{
  "num_hidden_layers": 10,
  "parallel_block": false,
  "init_std_o": 0.00534,
  "decay_fraction": 0.786
}
Each number is 50 + 10 x the weight over the matrix's rms, rounded and kept within 0 to 99. Layers, rows and columns count from 0.

# layer 7 attention value, 448x448, rms 0.0534, rows 183-245, columns 112-223
34 56 57 52 59 32 43 51 54 56 32 41 75 63 34 56 44 57 36 57 49 49 55 47 63 58 33 33 41 69 33 61 75 60 30 43 47 55 51 63 45 58 77 38 64 56 62 70 55 58 57 53 71 41 35 40 60 50 51 64 66 67 61 51 49 40 73 32 35 49 50 58 48 22 47 56 40 67 53 57 44 65 81 37 43 47 45 61 38 52 44 72 58 35 47 52 64 59 54 56 63 50 43 49 49 62 63 51 47 60 48 37
40 60 32 38 52 56 49 53 39 44 52 49 67 42 68 58 51 54 46 53 50 62 42 46 53 55 41 61 62 56 51 31 47 65 41 45 53 39 51 50 50 56 59 46 57 58 46 57 49 72 52 55 47 51 47 68 56 54 62 38 69 61 39 43 57 44 55 55 55 60 60 48 53 57 52 47 52 23 34 45 48 51 72 49 37 44 31 69 57 51 38 53 46 64 53 42 50 44 49 49 65 54 36 55 41 67 49 36 45 55 68 58
57 55 68 52 44 27 58 48 63 49 44 42 68 41 51 65 48 49 51 42 49 44 59 52 63 48 44 46 68 56 50 68 54 23 69 30 63 51 55 54 45 48 48 46 53 48 38 59 48 42 51 61 57 61 48 60 54 54 45 43 57 50 45 37 45 48 52 59 37 62 54 45 61 37 49 38 41 54 67 38 55 44 42 51 58 57 63 56 48 49 44 36 61 51 55 57 45 54 54 49 28 52 29 51 55 56 66 54 53 68 42 54
66 39 50 41 62 52 51 49 48 50 47 64 41 54 55 47 70 38 50 52 44 39 62 50 43 53 49 55 62 62 65 54 38 50 53 62 61 42 48 56 55 35 45 33 39 47 51 46 55 46 44 51 53 56 58 53 62 29 58 45 45 44 41 28 62 55 46 51 30 44 65 50 50 57 48 47 65 27 78 46 45 41 60 62 44 52 59 54 53 49 60 47 39 55 63 58 49 62 47 43 46 44 25 50 53 50 52 59 52 34 55 66
49 51 54 62 58 49 55 49 57 43 40 57 54 63 48 56 55 60 40 46 50 28 53 59 39 45 60 30 66 55 49 41 75 53 39 54 52 49 40 42 30 45 29 48 50 64 46 54 53 32 39 30 58 48 27 40 59 51 56 44 37 55 47 41 53 39 44 48 41 17 49 42 42 50 52 56 67 50 34 42 34 59 47 60 40 76 43 69 51 56 39 50 54 59 56 63 45 49 57 67 49 48 44 59 43 44 43 69 48 41 55 39
38 52 66 64 28 44 46 47 49 57 66 46 67 36 43 62 37 46 56 40 58 57 61 54 37 67 55 78 50 64 67 70 33 51 48 54 54 54 41 59 47 54 45 48 53 42 63 39 50 40 60 61 55 49 47 32 67 35 63 59 51 49 33 59 50 65 47 45 66 47 44 49 49 47 50 55 38 59 37 69 39 58 65 50 49 59 52 61 61 43 47 47 58 54 68 49 33 38 46 48 56 46 60 43 49 42 40 44 35 53 37 54
45 59 42 49 28 58 42 36 49 60 51 41 50 56 36 33 44 55 41 70 36 61 65 46 57 49 57 58 62 40 64 51 38 71 29 55 44 52 24 40 49 45 42 42 56 36 48 43 68 40 49 55 35 60 49 46 44 46 48 51 47 82 52 35 45 68 64 48 53 42 27 50 71 35 50 50 73 46 43 60 50 56 45 43 39 54 52 44 42 49 87 43 44 62 77 41 60 65 21 53 43 46 41 43 63 35 66 57 46 39 47 33
55 47 48 41 43 56 31 45 53 58 66 52 46 61 39 42 48 46 54 40 50 64 50 70 56 60 39 53 47 47 44 39 59 50 41 54 55 40 29 55 59 44 33 36 53 51 40 60 58 43 47 28 56 74 53 55 63 43 40 46 59 50 37 39 50 44 60 39 37 41 78 19 58 64 47 61 18 41 36 38 48 45 28 60 28 39 40 55 59 54 56 51 44 59 51 78 58 54 61 39 55 47 57 51 43 76 54 63 61 52 53 58
53 57 57 60 55 30 51 44 40 35 48 48 50 48 56 52 55 54 56 52 45 56 57 68 38 48 44 49 48 62 40 47 44 50 47 45 50 48 66 41 67 41 46 33 36 45 58 39 48 39 40 41 51 40 52 42 44 57 40 51 50 52 34 42 60 49 48 53 27 49 56 21 45 57 43 45 39 23 56 58 42 54 40 29 35 27 70 41 74 50 53 40 57 44 72 50 48 56 63 47 68 46 63 54 49 28 64 53 58 49 48 63
48 57 73 71 56 49 65 59 56 54 50 64 56 54 49 52 44 58 33 59 59 45 64 38 64 56 58 39 49 71 52 40 52 49 37 45 46 49 45 45 58 59 52 29 54 41 64 53 42 48 57 48 50 46 52 59 56 60 64 50 40 43 65 45 51 62 41 54 32 56 43 60 50 48 51 38 57 52 73 47 47 42 44 42 56 54 49 54 47 51 38 56 39 49 36 51 55 56 51 36 49 50 53 38 50 55 43 43 47 41 50 39
43 41 50 63 55 56 60 63 48 68 47 36 53 52 58 52 57 59 62 61 61 45 49 71 58 54 68 51 53 65 49 46 36 36 68 46 51 45 57 49 43 46 35 47 41 72 40 48 45 43 54 54 43 64 41 47 54 44 61 47 52 35 48 68 46 44 30 53 41 75 69 52 52 61 50 53 56 55 65 49 49 39 43 72 43 56 39 63 59 49 32 33 52 46 39 37 23 59 47 51 24 52 44 43 64 48 39 51 43 67 48 66
60 43 41 43 49 59 47 40 48 62 44 37 57 51 42 69 57 45 58 49 50 65 58 36 28 55 40 43 34 53 31 33 54 48 46 47 46 55 45 62 51 55 25 47 56 62 53 48 47 61 49 40 66 66 59 50 47 41 49 57 51 32 53 57 47 54 64 52 61 53 55 51 55 66 47 52 31 48 44 22 55 61 42 49 73 51 54 36 52 49 35 57 57 48 53 51 51 48 51 40 45 50 54 49 55 29 55 37 27 32 56 53
44 47 44 40 61 51 61 47 44 56 49 54 46 49 55 44 59 56 35 55 47 39 39 45 49 50 48 52 45 56 51 42 51 62 55 43 53 62 47 55 53 48 58 52 46 64 49 55 45 68 40 63 61 47 44 42 60 56 31 38 54 53 54 35 64 45 53 46 51 43 60 42 53 43 54 51 45 43 44 58 34 63 35 46 51 52 60 43 52 50 38 49 41 51 51 46 34 49 37 46 58 51 61 61 56 46 53 41 53 54 50 63
68 50 54 40 41 61 33 44 51 53 43 50 61 37 53 30 42 45 61 38 45 48 45 58 52 44 37 58 36 27 50 61 52 35 40 40 47 53 54 63 58 51 46 48 50 53 36 51 51 32 57 56 53 54 44 42 65 43 45 61 56 49 59 36 58 57 47 60 48 50 43 51 57 53 54 54 51 59 49 31 41 36 40 53 52 48 51 60 64 52 31 50 52 53 63 45 52 52 60 37 58 50 43 43 43 52 48 55 48 48 50 54
42 61 60 49 49 53 56 55 53 52 43 52 51 60 41 55 58 54 58 47 41 42 58 34 58 51 43 48 63 51 36 55 40 43 55 55 42 73 53 56 57 46 58 58 48 54 67 52 50 42 50 48 46 50 40 43 55 47 59 48 51 48 59 58 49 53 52 49 41 52 62 49 47 50 47 49 47 58 57 45 58 39 39 56 47 60 42 48 53 51 54 49 51 55 49 56 52 53 36 40 46 47 45 45 38 51 44 64 44 49 51 52
48 61 51 44 52 55 64 57 48 64 57 45 54 52 61 68 59 56 58 57 39 44 50 58 47 44 47 60 48 59 64 49 52 39 52 57 54 41 48 42 51 41 48 41 49 59 44 40 52 58 55 61 37 68 38 39 52 65 37 52 54 50 45 40 73 39 43 55 53 72 61 49 49 36 47 46 57 39 47 53 30 36 53 64 31 56 56 35 63 55 56 48 40 57 58 64 22 56 45 50 48 49 60 58 65 25 58 62 57 51 50 47
50 42 62 38 58 62 52 42 55 49 41 51 38 29 48 66 39 65 56 51 48 39 58 58 48 49 55 51 43 53 48 47 47 69 53 47 54 63 64 51 53 48 46 37 44 54 68 58 47 68 50 49 37 55 54 45 49 59 25 59 48 26 52 54 56 64 59 70 48 53 48 58 42 45 50 45 35 45 43 42 62 40 33 47 49 35 43 52 38 50 60 36 42 48 54 63 43 51 49 31 64 53 55 52 59 54 41 48 48 57 39 46
57 53 59 45 47 59 41 52 59 56 53 53 59 48 51 45 45 44 38 50 45 46 56 50 44 47 29 50 57 51 37 38 68 53 51 50 47 41 56 45 54 46 56 61 39 66 54 47 44 25 53 54 41 30 62 50 51 42 62 46 47 35 43 50 41 52 57 68 55 35 56 61 50 35 49 47 57 57 51 37 52 40 56 50 55 35 47 73 58 58 51 48 62 58 68 38 66 62 57 35 48 52 56 47 29 33 55 49 54 56 47 49
47 43 50 53 50 51 42 39 49 48 43 64 41 43 39 53 52 46 65 44 49 68 60 51 58 43 64 52 42 63 43 71 40 50 59 60 54 49 60 57 55 51 63 52 52 47 50 41 48 48 38 47 39 40 47 56 38 38 40 53 51 59 63 71 48 52 44 42 47 42 37 46 57 48 42 62 58 46 36 49 44 42 46 56 59 41 63 50 49 47 59 46 52 48 48 52 53 57 41 42 61 46 55 48 52 43 45 56 40 57 46 58
56 49 21 60 42 51 35 60 61 55 57 50 51 51 50 45 34 47 55 46 55 42 52 59 51 57 34 46 33 65 40 48 42 39 55 49 49 57 57 50 59 42 36 53 54 48 44 58 49 36 53 48 45 45 44 56 45 57 47 64 52 39 60 52 57 44 49 35 50 42 61 36 46 45 51 57 61 54 50 41 55 43 59 49 66 38 44 60 50 50 57 51 52 50 47 32 40 42 58 56 50 50 40 59 44 23 55 58 49 50 51 57
34 35 52 39 49 49 40 50 48 64 57 37 50 52 32 61 55 53 58 66 50 55 61 40 46 55 46 49 53 50 44 47 43 51 45 55 43 59 45 61 53 55 65 49 62 58 49 65 59 62 39 37 42 73 49 34 43 42 44 52 57 58 47 50 41 54 65 67 42 31 58 45 64 55 44 60 57 50 41 52 58 60 57 51 55 32 47 47 52 52 49 47 46 51 48 53 50 55 49 66 44 46 41 65 39 49 67 29 50 53 40 57
45 35 54 62 48 46 44 53 37 45 59 44 42 50 60 46 40 61 54 57 48 67 46 43 68 39 39 52 46 45 67 55 50 54 47 60 43 50 51 54 43 45 36 45 44 37 46 41 47 64 47 39 78 54 57 52 44 55 58 49 60 43 54 40 55 49 62 45 47 45 60 46 55 58 49 55 48 62 46 34 45 56 48 62 33 26 55 51 44 50 55 35 48 48 66 50 36 44 38 52 64 51 35 41 48 67 40 52 42 48 63 50
52 60 46 51 51 42 51 54 57 50 37 52 39 55 59 41 52 47 51 59 48 47 47 38 44 47 46 50 39 50 43 36 66 51 30 50 47 48 27 43 52 42 51 48 42 62 38 45 50 33 56 51 40 33 41 30 37 54 34 59 52 40 49 48 43 46 42 50 49 45 51 38 57 49 45 40 56 45 60 40 45 48 52 38 51 55 44 61 45 62 48 69 50 54 56 50 50 50 50 59 60 51 54 51 54 43 59 55 56 59 52 48
34 61 36 47 56 52 63 46 47 40 58 39 81 60 65 54 42 64 41 54 43 43 49 34 52 60 63 52 47 37 47 57 52 44 44 49 50 44 46 52 50 57 64 54 56 64 44 42 51 41 65 57 38 54 51 41 54 55 53 40 39 53 40 42 58 48 34 37 53 59 42 33 54 48 53 43 61 48 52 51 56 45 49 33 51 52 45 46 61 54 55 59 52 54 45 47 56 49 48 36 62 50 63 35 49 65 67 46 53 48 62 42
49 59 39 52 51 37 52 50 44 51 48 47 67 23 59 43 63 55 49 58 52 49 38 44 47 47 49 44 42 62 51 28 69 62 35 45 43 49 47 48 63 42 47 46 58 56 52 46 50 37 51 32 60 52 56 43 47 56 38 57 49 49 54 46 32 56 51 56 40 57 48 47 58 49 54 44 43 46 55 63 39 75 53 20 58 65 42 59 45 51 32 40 51 54 47 44 45 43 53 46 37 51 51 46 52 74 52 48 57 55 68 57
51 56 47 54 51 66 50 54 54 35 42 49 49 42 55 52 31 55 44 53 47 55 44 54 53 48 58 54 58 42 52 52 55 62 48 53 48 67 46 50 55 59 46 55 63 52 49 41 47 74 42 50 57 53 54 70 46 57 71 47 53 31 49 55 66 40 59 31 46 35 46 47 45 56 52 48 47 35 38 41 49 62 30 62 52 50 76 49 57 50 54 56 48 39 49 55 44 33 44 55 58 49 70 39 59 51 41 57 55 41 55 56
52 48 49 55 72 50 43 42 63 61 53 43 61 62 47 49 59 54 41 47 54 44 53 47 51 62 52 41 41 55 34 34 45 60 52 53 51 57 56 58 65 53 54 42 47 56 56 48 57 63 47 56 45 40 68 57 44 68 48 47 44 59 43 42 47 57 59 66 61 43 47 49 61 38 54 52 51 61 36 50 36 67 38 37 59 68 25 46 45 43 47 60 49 53 20 36 46 43 62 61 59 50 37 59 54 48 55 33 61 55 57 40
54 51 45 54 48 64 46 42 45 49 46 43 52 45 46 51 37 51 39 36 56 39 55 55 59 53 66 39 58 42 47 59 42 46 37 54 52 58 49 44 49 67 41 59 75 49 51 51 54 49 39 62 69 60 62 67 39 50 53 53 39 41 45 49 48 55 57 45 53 42 44 53 64 54 49 53 55 49 40 58 56 59 47 52 68 50 53 47 43 51 58 54 58 52 60 48 65 41 54 61 47 47 63 47 42 73 50 40 51 57 58 43
45 49 62 49 59 47 47 50 43 54 52 48 46 57 52 60 47 40 40 44 58 40 45 41 55 61 32 42 44 58 56 61 50 65 33 44 54 50 52 47 45 55 65 49 42 52 49 37 41 43 51 51 58 35 58 51 64 43 53 48 43 61 32 59 43 57 60 57 46 50 44 46 45 35 48 41 66 49 42 58 24 48 30 43 49 70 55 39 60 46 48 52 49 64 51 62 48 44 57 32 56 52 44 55 36 62 48 35 59 58 62 40
46 40 42 62 60 49 37 47 59 43 44 42 60 51 58 60 48 65 46 54 46 51 41 59 43 52 51 47 50 51 57 58 48 44 57 43 60 46 48 59 33 56 38 53 69 32 54 50 49 49 39 52 38 37 55 48 45 39 59 41 51 27 43 36 54 46 43 36 68 56 51 41 59 49 47 47 39 67 33 52 57 54 28 18 56 46 51 51 48 48 51 51 49 53 62 50 46 48 38 46 60 49 39 57 52 46 56 30 31 64 58 46
48 29 74 39 43 53 53 51 58 46 43 54 32 48 55 35 49 55 51 39 66 35 49 61 50 56 64 44 31 43 51 61 59 55 67 46 53 60 49 53 38 51 44 37 45 45 42 52 47 58 43 49 59 48 47 52 35 61 58 44 47 45 65 57 59 48 39 54 37 56 71 67 48 64 55 43 46 47 59 74 53 57 51 51 33 49 46 58 59 48 48 44 54 58 51 50 40 44 56 40 49 49 52 48 68 78 44 49 46 69 36 46
29 66 66 65 58 35 42 49 39 52 46 51 32 48 35 48 65 46 57 52 56 62 53 43 40 49 59 47 58 56 58 52 47 56 58 60 50 40 47 53 55 46 39 31 42 27 54 46 53 44 28 30 35 43 45 39 46 47 55 44 56 66 31 50 52 46 38 50 49 44 55 57 29 47 53 54 56 44 55 40 53 60 50 53 50 57 52 49 40 44 40 38 43 45 61 60 38 51 63 59 55 49 26 54 44 54 52 45 60 50 45 55
50 44 54 35 50 55 51 55 56 49 58 55 52 48 57 44 48 42 67 43 48 46 50 56 48 60 45 59 50 38 52 48 57 48 50 50 64 40 56 55 38 53 56 47 51 57 42 30 48 54 43 47 50 46 52 60 61 47 54 54 54 48 34 59 78 42 32 41 43 60 51 49 31 58 53 44 42 39 64 46 56 56 49 63 29 41 35 47 50 54 43 76 44 52 64 63 34 43 52 53 50 50 38 58 51 48 52 50 54 40 48 55
41 52 61 59 43 52 37 54 57 57 44 55 50 35 51 45 46 38 52 62 50 50 56 60 44 47 39 44 48 45 54 52 51 58 62 49 45 47 37 49 41 31 40 57 53 58 42 48 47 55 37 38 32 44 50 55 52 47 52 38 48 52 48 58 55 47 31 29 51 56 65 45 55 57 49 57 61 58 50 59 46 72 52 53 49 49 34 62 59 51 51 52 44 60 52 53 31 58 72 64 65 46 49 62 42 60 41 48 58 61 49 50
60 42 50 38 48 50 45 45 56 43 54 51 56 51 47 56 38 52 40 53 42 56 52 62 47 59 52 45 51 33 47 51 60 40 47 47 61 45 56 56 48 58 36 50 54 42 56 40 44 61 46 56 67 42 56 46 57 56 62 50 51 51 52 45 48 57 43 39 55 62 48 43 59 61 49 54 57 60 37 42 50 45 55 42 49 62 65 47 36 54 45 56 57 51 46 50 69 54 60 61 58 51 41 44 33 50 50 64 30 73 41 57
50 40 44 64 53 41 52 54 51 53 52 43 56 61 40 50 42 41 59 50 45 46 36 48 59 60 53 56 55 48 37 29 60 44 47 47 42 51 53 58 55 46 45 31 45 45 43 40 49 43 60 43 60 48 58 62 39 41 32 51 45 48 43 35 47 54 62 57 38 59 53 45 58 37 53 51 61 39 50 49 50 57 46 47 47 44 45 53 45 51 55 59 39 58 32 50 46 56 62 44 52 51 39 35 57 48 39 45 61 48 63 50
66 48 36 43 38 65 60 52 50 35 40 61 51 42 55 45 47 47 49 43 58 44 57 58 62 51 51 51 62 58 47 45 42 35 56 45 40 45 57 62 60 48 47 62 62 58 54 48 49 56 50 61 27 56 70 55 51 43 37 41 45 38 31 53 38 49 40 62 56 51 50 48 42 54 50 53 52 49 52 48 59 63 57 56 68 61 49 36 63 46 53 51 49 60 46 47 62 49 39 32 45 50 63 48 62 42 49 47 64 58 41 45
36 49 58 56 39 71 49 55 46 49 56 35 37 50 53 46 47 57 66 49 43 41 43 51 46 52 60 57 29 48 52 30 49 46 60 56 56 49 59 48 57 42 46 59 48 51 42 39 52 65 47 51 41 53 50 51 45 50 55 32 47 50 49 60 61 42 52 40 50 51 57 53 49 47 49 55 49 46 64 56 59 47 45 49 45 47 49 54 60 50 43 47 49 57 48 54 44 57 31 49 49 48 43 46 53 59 38 61 50 48 55 57
64 53 29 41 47 56 54 67 53 59 48 49 61 59 55 51 37 63 57 47 44 29 43 63 53 49 49 52 32 56 45 54 54 40 41 57 45 53 40 51 59 44 32 67 46 46 67 58 60 38 51 48 52 52 72 43 52 49 48 52 58 36 51 61 43 52 24 41 52 39 46 48 50 51 51 51 36 61 41 54 46 64 50 59 41 49 37 53 46 49 49 63 53 57 41 41 59 44 60 65 47 49 49 56 60 44 58 56 54 48 59 33
47 46 68 41 57 44 42 48 60 40 43 47 62 39 59 62 56 58 51 46 54 45 56 42 65 51 57 47 50 47 53 50 55 37 41 41 47 54 68 45 51 49 56 65 52 59 58 52 51 62 50 59 52 54 49 58 52 42 58 50 47 69 46 61 35 53 48 55 47 76 50 41 48 47 48 42 58 64 31 46 55 44 46 42 42 46 54 57 51 55 37 39 61 59 54 51 58 61 61 47 50 51 58 51 36 87 50 39 53 51 33 47
54 37 31 66 56 51 72 59 58 55 42 46 46 70 50 63 42 48 46 48 52 47 41 49 53 50 52 47 39 49 49 53 63 33 57 54 43 57 46 65 49 39 41 41 55 43 48 33 50 59 62 57 59 59 41 59 45 47 39 53 44 42 64 53 48 43 37 49 59 52 68 50 51 45 51 54 68 47 62 64 60 61 57 60 55 57 50 42 50 52 62 42 53 52 51 47 54 51 49 53 44 53 41 44 59 49 44 51 38 43 58 47
53 43 51 49 58 40 72 45 46 51 55 53 69 45 51 46 45 63 42 46 62 55 29 64 53 55 42 49 46 52 57 47 47 42 59 63 58 58 57 45 49 52 69 46 64 38 54 40 50 54 39 55 57 45 41 56 46 49 52 31 36 47 53 38 49 50 43 49 52 59 53 50 33 38 55 40 50 50 46 42 59 51 38 40 63 65 50 49 40 49 59 53 52 52 36 46 53 50 53 37 65 52 48 36 48 42 63 64 48 73 44 60
63 52 55 40 53 45 35 52 63 55 55 54 61 44 61 62 36 44 40 54 42 36 56 60 54 51 57 49 62 59 69 54 62 50 55 33 49 53 25 52 59 60 58 61 56 57 47 41 48 53 57 59 53 42 60 40 35 51 61 48 43 41 45 50 72 46 42 43 40 47 52 54 58 49 50 46 26 38 47 46 46 56 56 44 53 38 61 38 46 50 41 55 63 37 36 53 54 53 61 43 44 50 64 39 58 58 56 42 49 58 57 54
43 56 45 38 54 43 57 59 53 41 49 54 45 48 59 61 58 35 37 49 44 46 54 62 43 50 43 55 38 44 66 51 58 49 56 46 58 39 69 54 46 38 64 52 45 49 48 37 42 30 49 44 57 31 27 57 46 45 49 42 47 56 66 61 37 40 56 48 54 74 51 55 62 57 53 48 35 76 50 48 42 58 56 54 50 43 45 44 55 53 49 64 39 45 54 66 45 52 37 49 51 54 52 65 72 68 44 51 57 55 63 56
58 52 40 58 69 57 61 42 58 65 34 47 47 46 53 53 36 54 48 54 62 32 48 52 65 46 51 56 28 44 53 46 47 53 52 41 45 55 45 36 54 58 61 42 61 49 39 49 47 53 59 55 37 46 62 44 49 57 44 43 45 49 45 37 59 48 45 52 58 45 54 39 44 41 52 58 66 64 48 54 46 53 49 53 69 53 33 57 50 47 51 47 48 53 42 39 35 47 57 67 63 52 51 55 64 40 51 61 48 46 56 53
49 52 43 30 46 50 48 60 55 47 46 50 52 59 59 45 43 56 59 45 40 60 38 61 54 43 32 51 40 44 49 49 58 58 56 58 50 43 52 48 52 54 47 49 57 49 46 39 52 51 38 57 74 55 59 44 51 63 50 56 51 45 67 49 68 42 46 52 49 38 54 52 42 44 43 50 45 51 54 49 41 47 52 61 28 35 57 55 51 49 52 70 49 56 53 50 44 44 48 77 50 48 66 59 48 36 41 52 50 50 57 61
40 51 67 54 50 38 42 43 39 51 40 52 59 54 42 41 60 72 50 48 50 45 47 43 55 49 55 58 56 51 34 41 47 65 36 55 44 42 60 46 49 61 59 39 57 51 50 50 53 50 45 58 36 49 41 60 45 42 59 49 38 62 49 43 48 57 49 56 32 46 46 59 34 47 46 39 36 43 66 48 57 41 45 64 54 66 50 59 50 49 38 63 47 54 35 57 59 56 63 44 44 47 35 38 40 50 58 49 60 45 46 58
46 37 63 39 61 50 39 47 43 43 49 53 69 53 53 41 40 53 46 56 50 61 57 51 50 51 56 44 43 50 58 33 49 47 49 42 39 57 31 45 33 64 43 53 58 66 44 46 50 67 63 59 58 59 53 36 53 66 32 49 56 49 52 55 47 39 51 38 54 56 54 49 69 46 49 46 46 45 67 52 51 55 55 38 58 57 52 49 53 48 55 41 45 50 57 51 43 59 38 35 42 48 43 44 62 49 55 46 35 35 63 52
69 45 45 58 54 39 56 38 57 49 51 56 38 44 51 53 50 45 47 60 50 36 52 45 56 59 51 45 36 43 54 50 51 53 49 45 55 53 36 45 50 47 39 42 56 64 50 40 51 57 55 27 56 40 48 55 60 46 51 47 48 51 35 48 53 46 51 48 57 52 67 54 56 48 56 57 65 47 57 55 57 51 44 47 57 41 50 54 52 44 51 43 36 39 44 46 54 45 59 55 49 51 39 42 44 55 52 52 46 58 57 40
52 48 53 57 50 49 58 48 52 54 49 50 58 57 43 49 62 48 54 37 49 54 35 48 55 49 62 50 53 41 64 38 45 56 43 56 53 65 57 55 57 59 64 51 49 58 43 38 45 49 29 50 58 47 43 52 39 26 47 54 50 53 49 63 50 39 32 42 47 45 45 51 44 49 49 42 45 43 43 59 47 53 27 53 72 55 61 70 58 50 44 40 51 44 65 51 38 50 41 45 57 51 48 32 71 44 55 35 58 57 47 65
41 48 58 40 56 60 53 33 45 36 58 53 51 57 53 26 58 48 49 43 38 53 43 52 63 49 42 57 45 37 43 35 47 43 35 47 47 38 40 42 46 42 40 46 58 36 56 37 53 46 54 60 55 31 56 47 47 66 39 56 45 61 45 24 58 53 56 45 48 53 54 44 40 58 50 45 52 43 41 42 65 43 61 58 41 59 61 53 51 48 60 65 52 39 44 66 54 48 50 55 50 47 49 44 43 75 55 58 58 51 44 53
44 43 60 54 43 43 51 48 51 51 45 38 70 52 58 53 51 57 58 47 50 57 55 57 53 49 39 54 51 52 49 53 57 32 58 51 38 59 58 55 37 46 36 35 42 69 36 64 58 59 55 56 71 65 43 58 52 42 73 60 49 44 41 26 63 39 50 39 34 53 60 47 44 42 47 45 57 47 60 60 54 41 62 52 45 43 39 49 42 45 41 39 62 56 43 40 41 52 62 45 46 47 47 58 55 32 49 56 48 45 44 61
53 38 61 52 46 52 60 50 44 56 64 57 61 55 52 59 49 53 47 54 46 64 66 36 47 58 59 52 57 51 62 55 50 50 54 43 55 44 49 47 50 59 46 35 47 48 60 58 42 52 56 58 54 36 64 51 50 59 75 57 63 41 54 55 28 39 38 47 62 75 58 67 85 35 53 47 43 52 59 69 35 61 54 66 54 40 30 49 44 50 52 50 41 52 42 45 58 42 39 48 45 51 30 58 56 51 44 50 34 38 55 47
59 54 43 51 52 53 40 40 52 57 45 49 43 49 49 54 45 63 57 55 51 47 52 36 44 46 56 58 49 45 32 54 53 48 51 42 46 59 52 35 56 50 33 39 54 60 46 44 53 49 50 49 38 76 50 51 41 50 59 50 53 39 35 38 52 64 47 72 42 41 51 47 45 45 53 48 34 31 56 44 49 33 49 47 44 57 59 67 51 52 56 50 56 50 43 39 39 54 61 44 37 51 47 42 41 43 55 33 44 64 53 49
51 54 56 46 43 63 51 68 64 49 52 45 57 47 53 41 54 39 60 55 46 47 53 62 54 50 35 49 41 50 50 43 48 39 49 50 52 63 30 50 49 51 51 59 65 52 44 45 53 48 47 40 58 46 50 57 54 55 50 36 46 59 53 70 55 41 49 51 60 37 45 48 38 49 51 47 50 48 57 49 55 68 59 57 34 43 54 51 55 46 65 57 42 41 70 47 35 44 63 76 55 52 62 56 59 53 42 57 54 50 45 49
55 53 53 66 51 48 42 49 45 58 49 51 54 46 47 59 47 55 69 46 56 48 47 58 50 46 47 47 69 56 45 41 32 56 48 45 54 61 49 34 40 54 45 43 72 52 70 53 53 39 48 43 67 63 61 53 43 55 29 75 49 55 48 48 50 62 55 57 46 41 39 55 42 43 52 41 51 59 23 43 46 50 61 36 40 49 57 49 43 47 67 59 47 52 49 44 47 50 54 44 46 51 59 53 53 55 59 37 49 67 51 48
42 52 44 64 52 43 48 44 43 57 54 55 41 47 41 46 46 69 34 41 54 71 47 46 51 52 57 48 40 47 60 59 58 63 56 46 54 59 58 48 43 47 37 55 40 47 51 56 49 74 43 49 50 55 51 57 58 49 56 36 42 34 60 50 50 62 57 46 56 36 60 52 55 35 46 61 63 50 39 29 57 47 54 54 52 44 44 42 56 47 54 44 55 42 54 42 59 50 49 62 40 50 33 50 57 65 51 59 50 60 50 57
34 53 44 48 48 39 45 55 39 52 52 45 43 59 54 66 60 49 69 45 54 60 64 41 53 45 56 49 46 67 56 50 50 66 71 57 55 38 45 40 34 38 56 36 44 57 48 38 51 44 42 45 46 54 50 58 54 49 41 53 43 53 47 44 44 55 52 53 55 51 42 42 37 45 51 52 57 44 54 44 57 42 51 62 44 55 55 36 44 47 57 54 36 45 55 54 41 64 56 46 53 50 39 49 51 44 65 50 57 33 61 44
52 48 45 57 44 49 62 63 47 62 47 47 53 65 45 32 66 45 59 64 47 39 52 54 40 59 36 61 58 40 35 35 41 37 49 55 53 46 36 54 48 45 55 47 48 66 40 47 57 59 47 51 28 57 30 46 61 43 57 51 45 62 49 59 59 46 49 51 40 58 58 42 41 45 52 47 64 53 73 57 51 37 44 48 69 46 34 33 56 44 70 32 47 56 44 43 50 52 52 42 47 48 64 45 44 48 51 26 58 51 45 43
33 48 53 47 56 54 42 45 66 52 54 50 62 38 49 58 54 62 55 44 51 58 50 38 50 50 55 59 47 49 52 33 39 40 41 48 52 42 68 49 56 69 64 62 68 29 62 47 53 43 45 59 37 53 58 50 44 49 45 58 55 65 40 52 47 48 50 51 45 38 50 53 45 39 48 47 47 59 65 35 60 51 50 44 51 53 49 57 53 51 47 51 48 63 64 55 60 62 58 23 55 50 59 53 33 72 54 30 47 53 48 52
47 51 49 35 38 34 52 50 44 50 61 53 61 47 58 52 51 59 55 47 52 61 39 47 39 55 41 52 45 56 48 48 51 61 43 50 45 38 41 48 37 52 42 49 51 35 34 46 61 38 46 46 34 57 58 46 64 49 46 39 46 60 49 67 65 46 47 45 55 39 54 56 17 51 46 57 57 50 48 53 43 46 61 47 39 40 57 43 46 48 57 64 50 63 45 49 43 54 57 54 35 48 54 53 51 21 60 43 56 49 50 53
35 44 37 57 47 55 46 49 48 53 48 49 45 41 40 50 61 55 33 45 49 42 42 49 49 57 57 48 59 46 52 41 46 54 50 55 54 58 44 54 44 59 45 66 55 51 55 38 49 63 45 35 51 52 47 64 40 55 46 60 58 45 60 59 57 56 52 50 46 44 54 59 58 58 49 54 58 34 46 54 53 57 52 50 54 50 46 55 48 49 44 56 39 54 38 60 56 57 58 30 50 49 50 45 65 54 42 37 46 62 52 38
54 61 40 45 57 51 54 43 39 56 56 49 44 55 50 50 65 52 63 40 46 52 56 42 73 46 59 55 63 57 56 57 46 55 63 54 50 46 46 46 65 55 43 44 48 41 61 42 57 46 55 68 41 62 58 33 42 54 45 68 48 59 57 41 44 52 36 60 58 56 59 56 63 45 52 46 66 46 53 75 44 53 43 64 61 53 56 53 45 51 39 40 49 58 25 41 57 43 46 61 43 50 55 47 54 41 53 62 48 60 57 58